Weights of a small GPT-style language model, trained from scratch on English Wikipedia.
Training: a variant of Adam for these matrices, 171M tokens.
Each number is 200 + 20 x the weight over its row's rms, rounded and kept within 0 to 999. Layers, rows and columns count from 0. The size before them is the row's rms in percent of the matrix's.

# layer 11 MLP up, 768x192, rms 0.084, rows 0-108, columns 0-63
097,176,207,208,249,202,193,207,221,199,244,181,206,194,192,203,198,179,201,205,175,206,178,217,144,178,210,205,175,193,210,221,212,228,221,199,212,182,232,197,211,162,223,172,208,233,245,187,190,179,187,198,189,198,186,207,224,204,196,154,234,221,219,202,235
108,194,222,211,230,211,228,183,208,204,209,228,185,215,220,203,210,204,178,165,234,253,182,198,189,167,236,190,184,215,195,209,186,244,197,184,222,181,195,204,213,223,210,217,209,205,213,221,168,185,196,210,212,225,178,190,191,212,201,195,207,193,221,192,221
110,221,163,165,186,214,197,252,199,203,213,203,205,195,206,176,191,212,189,185,198,246,248,184,182,159,215,186,212,193,192,215,198,210,207,215,195,207,208,207,226,223,206,231,188,186,237,180,191,207,204,191,213,202,165,205,203,189,212,187,202,211,232,234,205
094,203,174,192,229,200,205,195,187,170,197,242,202,233,190,199,184,189,173,194,209,232,226,196,224,161,178,171,173,228,172,222,180,213,158,212,208,226,146,208,170,214,211,210,172,208,219,188,196,193,219,211,212,200,180,193,187,174,185,189,200,214,271,169,207
097,228,213,172,206,205,227,197,228,195,186,195,184,211,196,215,161,198,214,211,207,185,243,191,181,176,213,183,182,221,206,210,179,215,170,202,213,201,165,225,209,189,232,207,203,192,205,212,214,221,219,177,181,213,208,175,189,228,197,192,216,193,213,245,228
092,230,188,238,203,185,190,231,253,215,183,239,195,198,189,233,190,167,199,193,227,179,205,223,206,181,201,178,175,256,192,180,198,225,207,227,209,224,195,163,213,211,244,200,190,199,215,221,179,185,199,178,197,227,181,217,184,192,215,187,234,167,210,209,184
106,185,237,193,206,196,189,252,224,207,178,206,198,195,195,222,165,206,200,178,182,186,216,178,202,225,219,166,189,220,204,195,186,228,204,216,250,221,193,211,188,188,211,198,207,227,208,220,184,225,205,196,182,214,173,199,176,188,194,152,205,185,208,219,223
099,178,157,218,204,231,204,239,203,229,186,203,237,191,166,182,178,168,210,180,214,169,197,180,193,188,220,169,200,244,212,196,184,192,185,199,218,186,209,169,205,207,224,192,185,196,231,214,221,195,173,218,198,200,217,180,181,217,217,165,208,236,209,190,186
097,228,249,202,185,198,205,230,235,249,186,256,205,197,208,200,212,207,200,220,203,212,229,169,218,207,161,212,204,209,171,195,182,200,160,221,206,223,205,202,190,190,214,235,205,215,209,170,202,222,193,191,218,196,195,172,213,174,204,192,234,208,192,205,177
102,181,220,192,203,238,225,211,202,207,159,183,206,242,197,180,168,237,174,238,196,186,233,217,217,209,209,219,169,208,210,206,205,239,203,221,165,173,192,231,162,196,196,192,208,189,256,204,212,182,219,209,212,214,172,185,194,200,200,196,212,240,195,177,246
105,183,190,217,223,209,214,213,226,187,217,182,188,208,213,190,204,257,177,199,208,216,192,201,163,187,220,192,177,233,224,198,187,215,204,194,220,174,208,221,210,159,203,177,193,244,226,227,226,191,232,201,202,224,174,197,183,210,214,189,208,219,197,174,214
107,185,217,171,178,231,202,191,193,231,199,202,247,181,221,158,156,217,190,194,189,210,211,190,170,197,183,181,201,211,191,177,174,180,217,219,213,192,195,193,191,188,208,191,192,253,225,203,184,234,166,193,213,213,189,202,216,221,209,194,193,192,222,184,199
102,205,197,242,234,190,224,223,233,219,171,177,181,188,186,260,159,207,186,227,192,222,254,170,205,204,187,183,204,216,210,220,212,218,193,208,191,214,186,201,200,209,218,183,181,217,185,223,167,201,222,189,186,211,193,187,191,194,163,140,227,211,206,206,206
103,200,176,153,216,189,223,210,235,191,179,224,207,203,201,216,223,192,159,194,162,245,204,175,229,161,204,182,191,218,199,242,185,251,213,208,196,231,172,203,203,228,202,187,212,188,216,198,193,181,204,177,211,225,200,212,189,206,198,142,214,212,245,200,195
099,214,194,200,200,209,260,213,212,209,203,211,234,218,199,232,202,204,222,188,157,227,204,192,182,226,218,173,186,258,223,206,199,216,191,215,205,191,207,229,212,198,230,195,194,199,212,213,185,161,195,187,172,213,192,186,203,207,180,154,198,203,219,204,227
102,200,208,178,209,188,202,208,178,183,172,206,166,231,196,213,182,209,150,239,196,170,204,209,212,183,191,207,183,198,183,219,199,231,186,218,235,218,189,202,211,189,218,196,210,214,196,201,193,210,197,185,264,183,195,177,191,204,199,168,219,206,202,214,190
101,188,280,230,193,179,219,250,208,219,172,200,176,201,175,186,177,193,154,225,169,198,214,185,171,218,199,208,183,199,223,208,195,200,190,200,219,231,198,201,217,151,203,201,194,239,212,212,205,174,223,217,238,169,196,185,173,192,211,179,231,213,202,201,220
104,210,204,210,204,211,208,193,223,223,205,246,231,245,204,173,187,178,193,181,164,207,184,155,201,183,210,209,214,213,238,203,181,237,174,197,220,199,234,239,189,159,204,218,184,238,195,190,208,202,258,190,235,216,211,213,202,219,192,189,211,216,194,200,201
103,193,194,180,204,238,173,187,157,205,187,206,196,211,230,201,213,207,158,211,243,217,202,163,187,194,197,167,182,217,200,195,195,198,207,171,170,230,206,189,193,225,218,188,212,243,230,223,246,219,179,191,204,201,187,215,188,223,198,207,223,242,234,215,205
102,194,214,176,190,208,202,221,201,205,204,217,226,178,187,195,183,194,224,218,194,224,218,197,164,176,217,188,194,203,220,209,184,219,197,191,258,196,230,196,213,216,205,174,200,190,184,237,204,188,201,197,236,187,188,207,202,250,197,190,252,197,213,194,224
094,238,191,191,224,232,230,202,204,266,197,210,209,218,154,187,215,213,188,215,210,194,177,204,205,213,209,214,197,240,247,220,186,191,175,190,247,235,205,196,183,186,227,205,193,203,216,166,241,193,198,208,194,203,254,194,190,184,216,165,197,257,194,195,203
108,221,155,202,180,204,203,223,237,224,180,244,191,202,232,191,185,195,180,190,186,201,213,214,191,217,232,192,196,257,210,190,192,208,184,209,226,196,185,199,164,198,238,205,198,218,226,197,233,177,202,173,205,176,169,162,200,206,235,216,206,200,197,227,231
101,204,209,195,189,174,186,205,174,177,194,222,205,186,189,173,196,192,192,194,200,222,203,190,221,199,191,180,175,210,208,196,231,211,207,219,238,244,200,212,221,163,207,143,185,178,213,210,183,166,224,231,218,195,187,195,168,190,197,150,199,187,201,227,230
104,211,210,205,236,167,174,217,206,231,182,233,212,189,179,233,169,204,203,188,230,199,182,200,220,166,237,206,186,202,218,231,233,233,170,226,218,190,205,186,220,183,235,196,223,199,178,220,193,219,190,199,181,251,174,177,169,216,186,192,197,198,226,226,190
103,205,185,175,207,213,221,245,216,185,169,208,201,187,219,200,175,194,233,164,166,215,205,210,229,188,226,189,192,218,208,191,220,212,198,216,211,224,190,190,190,222,180,205,195,214,223,219,234,189,172,207,188,210,210,217,205,190,187,157,196,227,186,225,239
102,191,185,167,177,189,226,214,201,189,208,199,218,199,198,238,199,243,184,206,195,198,199,198,178,216,233,201,190,201,190,219,218,182,205,188,218,225,190,240,219,183,220,220,141,206,204,197,153,194,229,199,208,198,209,192,190,228,143,180,229,239,198,211,225
101,191,183,199,199,209,237,195,234,184,196,176,203,218,216,199,179,232,205,205,181,218,200,202,160,191,195,212,180,207,186,193,207,208,198,224,199,217,192,229,205,175,189,225,154,217,217,198,209,185,240,210,243,200,174,185,189,207,177,202,207,211,177,223,206
097,218,194,205,196,232,164,241,213,188,159,216,205,177,157,193,200,205,181,193,169,213,203,199,209,168,189,192,184,192,226,196,259,217,218,198,210,208,250,189,207,203,220,195,231,195,218,219,204,195,162,173,216,188,175,202,188,186,151,197,206,227,198,230,188
096,220,161,173,171,210,192,215,208,211,245,226,211,204,216,188,214,163,201,182,207,210,178,167,188,230,234,179,199,217,222,215,191,230,182,192,191,202,257,205,205,221,228,204,218,195,184,220,254,185,196,236,203,214,201,193,173,217,199,190,211,231,206,219,217
099,247,205,194,176,200,185,251,188,225,167,231,218,188,180,194,179,191,199,218,215,222,208,210,210,213,177,206,230,219,178,194,208,204,187,178,201,208,221,147,218,183,215,205,182,216,234,209,219,194,265,199,217,208,191,188,205,199,239,186,220,211,191,203,231
099,188,195,199,195,194,228,226,220,224,194,172,186,197,141,215,198,194,208,203,193,216,193,212,177,192,193,158,192,216,204,195,220,179,201,200,193,230,201,256,195,215,208,192,158,181,194,206,203,178,205,218,218,165,207,180,172,200,195,205,208,238,242,232,210
098,166,197,175,170,191,165,186,195,195,188,228,213,180,171,222,194,199,184,188,195,177,192,186,244,165,204,159,178,223,209,211,216,216,185,230,212,239,200,221,224,184,221,168,213,210,198,224,188,177,213,209,213,180,182,189,205,192,205,214,221,184,229,233,240
101,182,172,193,196,235,229,198,226,201,210,208,220,201,141,224,194,205,179,230,188,199,214,205,205,203,187,179,176,213,219,223,180,207,185,184,180,206,206,246,248,209,211,219,122,193,217,201,202,208,197,251,183,185,192,210,201,190,197,181,222,223,206,192,196
100,177,191,214,225,212,204,214,233,215,177,197,211,174,193,209,192,218,175,189,181,234,184,196,239,193,198,175,186,223,237,208,218,213,203,220,195,143,165,195,222,217,205,219,189,202,184,209,196,191,199,232,221,198,191,224,194,207,171,160,219,175,232,186,198
097,220,209,195,209,213,194,190,222,196,166,180,150,230,162,231,223,171,192,208,186,211,185,164,190,206,223,196,146,191,231,229,183,204,189,184,201,197,232,239,227,198,225,206,196,200,200,228,200,178,172,252,245,196,209,200,199,209,177,219,253,210,177,235,198
091,190,174,210,192,240,211,203,194,209,225,184,230,187,221,205,195,196,191,194,159,181,207,163,164,189,221,204,206,175,207,191,187,224,213,228,201,223,205,211,192,197,214,221,224,209,228,222,238,174,179,165,190,218,185,217,225,216,184,184,206,213,172,234,219
099,184,218,217,224,210,207,231,204,230,190,201,167,214,195,178,156,162,197,202,184,199,174,163,201,188,222,148,179,240,193,222,167,205,191,204,214,213,213,190,192,173,196,194,197,184,208,199,226,177,193,180,185,230,168,176,180,198,195,233,219,231,224,198,220
097,169,193,246,185,161,216,185,195,191,182,218,204,176,151,237,221,161,172,204,153,202,186,178,207,195,184,160,203,239,200,238,171,204,195,194,201,240,207,186,216,174,209,180,201,200,200,188,177,209,173,227,199,230,215,213,190,189,217,192,239,205,218,182,166
107,196,219,189,224,181,242,243,186,204,188,194,175,198,211,206,203,195,216,195,217,208,221,214,208,189,209,190,179,214,212,219,220,209,216,192,205,229,189,190,202,205,218,212,160,208,225,204,212,233,198,237,204,213,148,201,190,165,212,175,188,195,213,188,197
094,220,224,207,192,198,223,169,211,223,178,215,216,179,217,174,224,212,182,199,150,189,162,190,224,227,208,198,176,210,206,172,211,207,192,227,184,170,217,213,182,164,218,203,207,234,231,195,248,219,214,198,188,231,227,179,168,225,206,179,188,200,197,194,211
104,170,197,221,201,212,202,214,202,182,193,223,202,171,172,198,144,204,174,197,203,229,206,198,210,171,213,180,183,192,200,215,179,207,191,212,195,237,227,211,229,197,194,179,188,167,190,215,185,194,181,169,200,225,152,198,199,180,201,186,224,239,195,223,187
105,241,176,182,191,197,242,202,182,217,186,185,202,188,192,217,216,209,171,183,165,222,210,217,180,156,192,201,183,197,186,176,217,220,185,182,209,215,192,196,222,203,202,206,191,207,196,209,194,194,185,210,205,210,174,193,197,178,182,195,215,199,203,234,233
097,189,238,176,222,209,200,182,212,204,154,220,202,185,206,205,182,193,214,211,172,208,190,196,228,202,226,197,178,208,213,213,205,214,208,239,155,225,150,210,162,185,200,204,202,237,207,196,213,236,212,185,215,213,194,206,202,207,208,188,225,201,187,211,211
099,196,201,172,210,240,219,208,233,207,141,215,196,229,198,225,192,190,170,189,165,191,210,200,188,171,226,212,193,185,199,179,197,196,186,200,230,186,226,193,215,194,216,229,176,197,253,177,216,219,202,189,177,207,192,191,205,210,204,193,257,243,180,226,212
100,203,195,234,208,211,211,186,202,175,234,220,199,199,225,152,192,204,203,226,213,186,213,220,187,192,213,153,192,206,203,200,197,202,155,208,177,189,180,176,168,214,234,187,179,231,237,203,217,223,208,226,211,237,183,204,164,244,200,174,207,211,210,228,190
105,197,196,232,182,171,200,201,243,194,205,199,191,227,250,192,215,188,195,202,168,209,212,200,206,191,246,202,174,202,194,202,162,219,207,217,232,187,177,211,227,205,200,195,237,214,190,207,190,206,205,197,231,203,172,205,216,174,170,166,203,222,206,232,187
106,215,186,199,200,200,217,230,200,217,199,210,254,200,209,192,198,196,158,207,190,200,202,197,211,201,202,156,171,186,207,235,236,220,159,219,182,174,209,199,219,211,216,207,220,164,222,224,221,206,196,204,214,197,178,217,195,192,211,172,213,214,192,197,234
096,199,201,212,190,195,209,234,184,218,187,186,204,199,190,202,206,225,172,211,211,212,203,220,187,165,183,225,190,227,211,214,229,211,212,177,196,204,203,215,205,236,212,229,185,191,233,205,187,219,221,196,216,221,170,147,177,215,210,206,187,213,224,195,177
098,201,243,193,221,193,214,209,199,201,173,245,238,198,170,179,165,178,206,198,228,205,228,189,195,205,202,177,189,193,176,194,183,213,217,200,247,243,210,220,231,178,193,203,206,199,203,197,205,174,166,163,200,196,178,195,187,207,197,179,223,200,205,199,179
103,213,202,179,228,222,192,195,193,195,148,221,208,206,203,162,202,213,205,193,166,192,197,173,152,212,229,203,184,238,215,205,186,206,157,221,230,194,201,216,194,215,210,220,191,230,205,202,225,171,191,182,206,216,175,206,169,217,160,166,203,217,186,246,181
097,195,206,232,214,186,184,229,183,225,196,213,207,151,170,205,186,181,177,199,211,195,215,171,206,189,185,168,202,199,218,222,195,190,197,179,236,227,219,179,193,208,217,244,202,199,231,197,200,181,220,155,219,229,216,168,182,199,206,194,221,227,243,193,196
094,162,190,195,184,189,238,223,206,235,200,227,212,183,219,171,185,228,233,206,202,181,192,218,211,194,205,174,183,219,210,191,206,209,195,178,227,200,229,193,211,206,228,196,207,236,244,239,213,176,200,194,227,198,192,225,201,184,195,164,220,201,158,205,218
088,214,216,193,192,201,214,202,209,245,220,201,184,171,201,224,181,201,193,185,218,188,173,186,181,165,197,205,202,239,204,193,170,227,202,230,221,245,203,188,230,184,221,183,176,236,213,243,229,218,200,212,205,167,194,219,231,187,192,157,229,208,193,218,236
102,196,200,217,191,191,184,232,221,197,202,246,201,214,232,218,168,192,204,217,180,180,203,187,197,191,211,203,243,190,220,190,212,207,210,179,188,222,166,214,201,204,212,231,220,204,219,186,176,190,198,200,223,211,198,176,176,232,192,181,219,225,223,195,192
099,222,194,174,210,197,194,178,212,203,224,209,225,176,211,181,173,203,203,226,185,198,241,181,183,191,209,194,191,204,212,224,209,205,180,208,191,201,181,173,184,198,203,203,165,224,251,187,217,194,176,214,212,200,179,164,181,174,198,195,213,208,228,215,187
104,204,215,214,195,171,210,221,207,193,188,221,186,219,192,204,222,231,175,195,192,201,199,192,202,159,208,192,208,213,177,216,216,184,211,172,234,206,178,190,240,219,224,191,197,229,184,227,216,207,207,171,213,212,188,184,166,183,222,184,199,218,205,193,196
103,185,197,223,206,224,212,189,226,227,218,202,205,199,201,204,192,201,227,210,195,214,222,195,186,227,238,146,186,191,219,205,167,215,213,211,191,205,222,234,202,194,226,207,226,217,218,196,171,222,200,222,203,162,197,176,198,184,184,188,199,204,205,208,196
105,208,215,169,179,245,213,193,210,229,184,194,214,191,184,216,201,180,155,190,204,233,200,196,178,174,211,191,193,221,201,193,218,212,191,192,205,221,218,220,202,160,206,171,178,211,218,211,203,214,189,201,196,189,199,190,215,174,199,212,281,211,205,202,217
097,158,183,231,229,233,221,187,180,214,205,203,203,219,182,181,176,188,156,208,179,206,207,208,226,186,223,205,175,189,193,186,198,230,193,184,188,222,200,207,192,201,202,191,190,211,198,197,204,208,198,195,196,195,174,223,240,221,176,208,209,220,220,221,193
097,197,159,206,199,205,208,181,199,199,194,197,196,186,209,205,186,211,212,214,188,220,230,241,191,172,180,192,211,212,203,202,207,201,195,233,203,236,197,200,197,211,216,176,181,196,210,199,163,215,163,189,196,186,197,195,219,196,206,206,240,215,206,195,234
091,165,202,222,187,207,216,252,242,183,162,222,218,208,207,203,185,205,191,186,183,195,190,207,188,161,200,187,220,211,224,182,206,198,168,246,209,196,196,164,237,182,236,172,225,231,222,189,204,207,170,185,186,202,200,174,190,168,204,136,215,183,227,216,214
091,234,197,173,184,181,193,204,208,199,151,210,238,216,180,201,171,222,224,190,171,206,181,174,190,222,209,193,188,215,201,218,180,255,209,190,178,223,175,176,183,187,189,220,215,234,201,240,227,226,185,213,193,201,195,191,222,200,173,173,218,186,228,196,207
097,199,197,202,216,234,224,209,201,208,182,203,256,185,205,214,189,232,217,170,211,185,202,201,211,168,201,212,209,215,231,210,192,233,213,212,216,192,202,204,235,232,195,163,175,192,213,220,200,185,208,231,191,226,197,194,229,229,213,165,200,210,200,214,217
102,179,208,178,206,253,208,221,192,171,207,213,210,165,224,217,183,197,214,175,222,218,215,178,214,155,197,199,201,191,199,230,237,223,230,223,211,250,210,189,196,201,227,168,185,208,221,229,182,207,174,188,234,186,186,200,181,194,190,169,202,219,209,218,176
098,207,191,208,225,198,236,242,197,184,172,197,189,153,223,229,159,217,189,193,208,215,182,189,165,212,213,186,197,254,177,209,213,190,173,206,244,207,232,176,193,187,202,202,190,204,228,188,211,220,178,202,211,192,202,201,209,230,212,185,235,199,203,242,208
106,189,157,212,181,196,209,214,250,226,196,212,187,186,168,179,173,177,171,213,198,168,200,178,183,209,208,201,145,234,213,190,205,199,224,192,217,195,210,184,186,211,208,212,176,215,187,180,224,216,189,191,205,183,203,189,191,196,170,190,195,214,210,220,242
105,203,177,236,227,229,228,227,216,224,209,215,180,171,175,217,164,215,214,212,202,203,198,192,182,164,199,204,186,215,191,196,173,206,195,198,263,203,219,226,202,221,243,172,155,213,204,210,213,183,200,220,241,175,165,208,193,220,170,151,206,194,205,245,222
098,234,196,212,234,202,167,198,222,225,196,202,245,171,206,183,220,172,194,183,187,214,204,191,187,236,209,199,174,259,224,236,189,198,183,176,213,264,238,224,185,193,227,255,206,203,205,211,191,191,171,206,223,227,207,197,193,174,194,171,208,174,204,182,184
099,227,201,217,164,188,223,209,193,200,204,192,171,218,183,204,200,223,200,183,232,208,184,216,177,215,180,182,161,214,211,208,191,218,187,199,184,221,212,238,197,176,209,175,172,198,224,223,248,238,238,213,215,185,216,215,200,213,187,178,214,215,183,208,176
114,174,205,208,163,196,233,203,208,207,180,205,189,207,211,247,197,200,217,201,186,207,198,186,216,224,217,171,195,205,210,256,185,202,225,199,205,227,218,230,211,198,205,241,190,182,208,223,189,220,226,208,239,163,192,212,197,166,154,177,216,175,206,214,224
090,179,195,209,210,187,198,211,244,213,181,239,218,168,156,190,187,227,225,169,200,197,192,178,164,183,193,199,214,187,224,225,179,243,177,201,251,184,186,169,272,208,197,203,217,195,234,193,204,223,177,220,209,176,174,207,198,192,202,188,201,190,207,244,215
107,179,196,222,194,214,187,248,216,204,175,237,201,230,208,199,163,213,158,202,195,187,202,177,222,199,184,155,190,206,222,192,203,220,178,212,194,197,204,197,211,203,213,189,198,173,223,197,191,212,170,215,186,186,189,195,177,198,209,125,203,226,188,213,230
102,159,183,189,205,212,202,161,209,198,189,201,212,167,196,162,216,213,197,205,194,212,203,198,189,196,209,164,181,201,175,229,185,206,192,221,202,201,216,196,216,182,205,213,190,194,211,183,185,211,196,210,228,237,181,196,166,167,233,198,216,187,202,206,188
104,205,221,194,260,196,224,182,212,184,210,173,178,228,223,163,167,191,212,195,187,177,190,196,181,206,213,175,179,221,191,230,207,191,178,227,191,211,214,210,197,206,214,185,174,197,186,216,207,209,189,228,210,206,207,195,186,217,209,194,216,204,198,209,208
098,199,218,207,186,207,203,195,209,198,188,223,196,212,194,217,172,215,170,189,162,208,204,168,196,189,202,149,171,225,178,200,204,198,180,210,206,251,207,225,198,199,193,163,216,183,239,187,203,209,198,182,238,188,190,207,180,205,192,191,187,171,197,237,190
103,203,215,205,177,198,219,221,220,203,152,200,201,205,205,226,159,185,185,215,191,155,216,198,211,200,211,183,202,194,193,194,172,202,214,185,219,169,165,170,213,182,256,200,177,195,229,188,210,232,161,193,184,223,199,195,184,194,196,202,207,214,218,204,175
107,234,184,183,224,184,215,192,232,206,169,219,213,210,221,159,183,192,144,206,212,226,199,170,187,188,227,186,203,231,174,187,167,205,200,174,221,218,180,231,207,225,197,207,144,181,175,217,217,213,192,196,221,195,161,196,195,174,197,190,207,236,225,237,182
100,181,208,194,179,222,210,238,213,185,170,179,179,196,227,226,200,206,166,204,199,231,234,198,185,212,199,177,192,228,221,205,216,183,174,232,218,202,216,199,213,198,210,140,230,201,205,177,176,220,185,197,201,218,182,162,177,229,224,199,229,221,221,207,232
100,206,243,189,161,206,229,212,194,227,201,221,161,228,203,186,190,207,193,213,185,166,217,203,207,200,227,205,204,194,205,202,189,207,174,228,218,203,206,225,229,222,233,216,208,200,201,176,201,216,212,214,223,218,168,201,181,201,218,194,208,200,212,212,166
109,206,203,171,179,200,223,182,207,203,207,197,179,245,195,175,212,191,180,203,193,212,209,183,197,183,210,195,181,229,217,196,210,207,192,187,195,232,205,182,246,211,213,209,201,208,216,229,221,203,205,171,227,178,179,164,178,218,232,198,235,226,165,189,185
102,217,209,195,204,190,186,201,223,191,208,218,200,215,175,168,196,202,189,184,222,232,189,168,214,191,210,179,182,206,200,218,182,220,227,199,220,208,224,197,244,208,205,180,149,191,203,189,199,205,175,155,260,199,218,191,193,210,208,196,215,201,210,206,209
098,205,206,213,209,227,246,182,191,191,220,205,195,221,230,163,180,187,224,176,228,207,187,228,199,209,199,169,165,207,239,219,182,229,195,188,205,162,166,232,173,214,219,225,182,213,182,234,231,190,213,209,175,191,233,196,159,185,226,183,192,192,245,200,199
101,172,136,200,226,206,205,219,246,219,205,231,220,191,212,245,168,238,232,202,168,192,200,186,192,163,230,225,206,199,210,218,189,206,188,220,240,178,209,196,214,199,212,190,216,195,246,169,201,191,226,183,221,217,174,172,175,203,171,177,217,200,219,215,167
096,200,201,184,237,178,191,211,221,196,196,175,193,186,187,175,194,160,221,185,209,166,200,195,174,199,207,202,210,184,212,196,215,214,184,187,232,198,232,183,202,192,188,205,164,233,209,146,221,220,214,174,207,143,193,212,231,221,207,214,219,229,225,216,212
100,227,196,192,205,193,222,223,214,206,167,211,177,211,182,195,162,203,236,195,167,239,207,177,210,171,216,171,184,197,232,188,168,205,162,193,219,194,214,210,192,222,216,231,180,206,184,208,200,213,196,223,206,185,202,182,204,165,175,179,216,230,215,254,197
103,209,209,200,210,179,199,223,199,252,207,182,184,185,202,175,210,212,207,172,194,240,206,160,209,184,239,209,186,221,179,175,192,200,188,201,224,181,205,192,201,176,205,163,213,202,213,196,207,201,201,193,181,220,185,206,179,174,210,185,209,204,213,224,212
102,241,246,185,194,198,193,192,211,193,223,183,200,202,226,198,158,191,218,214,168,183,242,204,201,201,203,204,195,198,202,195,199,212,151,196,199,213,213,209,196,195,220,168,198,219,194,169,157,217,217,201,243,213,176,150,197,192,191,167,194,215,240,226,214
093,187,284,196,196,212,209,233,196,240,212,213,218,202,205,183,214,204,202,204,199,213,186,183,217,201,214,175,166,202,216,201,203,219,184,224,196,186,173,192,177,234,215,231,217,242,226,179,195,197,200,179,171,185,227,212,195,217,217,157,192,167,198,208,203
093,203,200,134,180,201,208,217,232,196,125,186,205,202,158,205,222,218,183,197,218,249,212,215,198,216,202,197,187,217,227,197,188,186,183,199,189,239,184,174,228,186,212,196,208,178,224,224,208,204,193,162,191,235,228,179,198,222,177,191,221,175,191,197,215
103,180,212,206,255,226,213,225,158,234,194,216,230,191,208,209,200,188,174,186,201,196,204,174,163,176,241,213,202,197,195,210,187,229,207,209,187,217,204,230,203,178,203,214,170,206,192,212,194,228,203,236,237,183,209,201,162,209,176,178,207,215,199,220,200
106,201,190,223,230,209,181,189,206,215,170,203,203,198,203,212,192,209,185,153,182,185,198,176,171,175,187,185,202,195,195,200,193,209,180,216,206,211,216,216,223,186,231,197,161,212,202,207,224,166,186,196,229,187,190,186,225,218,212,183,231,214,220,189,230
095,208,184,229,212,184,180,196,182,193,190,211,201,182,219,213,180,167,177,222,186,169,198,204,202,172,201,167,214,192,170,208,212,227,209,191,240,232,206,196,216,239,215,234,229,201,224,227,169,235,212,221,193,191,209,198,206,173,203,201,231,197,211,198,202
105,203,170,237,145,217,203,194,199,199,188,255,166,189,203,244,167,205,225,212,199,192,221,218,202,198,213,194,175,232,192,200,196,255,213,246,215,240,174,208,219,235,222,222,192,198,222,191,217,206,238,177,221,196,210,192,196,195,191,217,207,218,206,250,204
105,184,192,206,213,211,226,209,207,210,181,199,184,195,168,217,184,219,189,201,199,211,210,199,148,191,199,188,199,203,209,243,168,185,217,211,216,221,201,194,222,192,199,211,160,199,200,193,201,225,203,181,200,216,205,192,198,207,198,145,203,178,194,238,239
093,174,238,202,226,189,228,237,203,187,184,191,199,212,224,204,167,179,190,191,233,212,238,243,186,212,177,174,196,225,179,178,197,239,191,177,212,208,194,176,201,176,228,195,237,190,182,185,213,196,201,203,207,209,196,200,211,211,192,216,205,189,248,212,219
103,186,203,212,217,202,225,232,214,204,180,193,226,216,188,264,212,186,191,194,180,178,196,162,173,213,215,221,191,206,210,211,227,205,226,245,237,182,182,185,196,182,214,230,209,200,190,220,165,221,203,193,203,204,217,199,195,215,183,163,230,214,223,182,190
111,164,231,219,210,221,188,211,217,246,146,206,162,231,219,232,152,158,168,209,193,212,207,210,184,184,219,180,186,218,243,202,203,195,202,186,224,255,205,194,161,222,208,198,194,225,187,182,202,199,204,229,246,199,151,200,187,193,198,174,210,185,203,199,255
100,207,189,204,209,193,208,213,227,238,198,216,186,187,215,199,214,185,231,165,171,208,169,199,216,164,204,186,183,230,200,175,214,217,205,215,243,205,200,206,202,179,218,183,221,238,223,227,185,200,229,190,209,196,183,209,202,177,192,154,195,200,221,196,211
101,165,224,167,190,240,226,218,197,213,166,211,186,180,204,224,182,216,190,201,176,171,256,191,223,217,224,177,192,221,187,170,231,258,226,190,219,197,189,208,235,168,231,218,211,192,191,193,192,227,231,204,191,221,182,179,206,194,188,175,207,208,214,195,230
103,211,207,187,209,210,184,233,182,235,193,243,200,205,221,234,178,184,213,165,215,170,203,181,200,159,176,184,149,208,235,218,207,224,189,209,218,171,234,154,227,215,217,207,188,189,193,204,215,199,166,195,192,216,161,221,210,238,197,184,199,198,212,216,221
083,163,172,192,185,189,226,215,211,209,200,236,201,207,191,191,162,207,217,185,209,214,200,188,191,198,187,203,199,176,213,173,195,208,222,170,242,232,205,197,205,202,189,154,219,216,219,173,243,208,212,174,207,188,208,198,207,239,239,204,173,240,210,262,194
096,212,207,216,182,178,214,207,202,213,223,205,202,232,215,147,221,232,232,210,178,180,196,188,209,208,214,210,183,212,216,196,204,196,198,222,193,171,187,197,176,189,190,202,215,238,237,205,260,203,162,221,169,250,223,193,186,227,200,185,175,185,205,200,228
100,189,259,198,180,189,215,226,224,226,188,200,214,229,237,210,141,189,212,210,177,181,195,190,188,210,225,198,182,188,199,192,191,235,185,192,231,207,220,196,168,195,205,180,212,207,228,221,197,208,191,164,208,171,170,209,217,192,215,191,224,226,224,204,173
102,218,210,178,211,215,202,233,229,253,195,187,211,205,203,211,203,200,197,219,194,223,206,204,205,176,189,201,176,220,210,196,209,201,152,173,208,186,219,191,228,205,197,169,199,195,206,196,199,198,190,198,214,169,188,201,220,246,224,197,225,207,212,191,199
078,175,181,201,185,175,191,191,200,189,199,216,241,211,145,169,193,246,218,200,226,186,207,214,194,186,191,221,188,205,222,211,215,162,180,213,239,160,207,217,218,196,209,147,194,219,186,221,206,185,188,180,176,175,200,179,199,219,172,192,201,162,202,200,212
094,222,196,201,198,205,230,210,224,228,201,218,248,182,168,207,152,238,207,221,191,214,215,172,176,223,193,211,216,202,187,190,175,200,204,171,228,232,179,205,201,193,226,198,183,229,245,202,203,203,192,177,237,204,184,194,189,209,198,203,239,215,195,202,198
102,234,178,165,215,197,203,225,203,217,210,204,213,163,215,188,198,211,149,206,248,202,206,194,177,212,203,187,214,216,174,171,219,211,191,205,212,222,211,207,219,205,228,169,170,192,198,209,205,216,192,208,227,216,194,201,190,210,231,210,206,207,182,214,211
102,187,214,191,212,175,208,211,206,194,216,207,219,192,176,200,197,188,204,247,194,173,177,187,118,182,190,168,154,222,190,225,219,213,174,198,197,233,210,165,206,180,202,213,178,187,216,198,196,195,213,211,197,200,176,207,214,204,185,185,214,201,216,221,215
098,183,197,208,207,208,215,193,238,206,193,224,185,158,204,186,169,253,209,204,191,190,211,169,216,197,210,192,199,192,195,199,208,206,227,208,193,195,223,195,242,154,210,215,200,231,227,167,223,199,209,201,201,190,218,189,186,177,193,168,216,229,217,205,168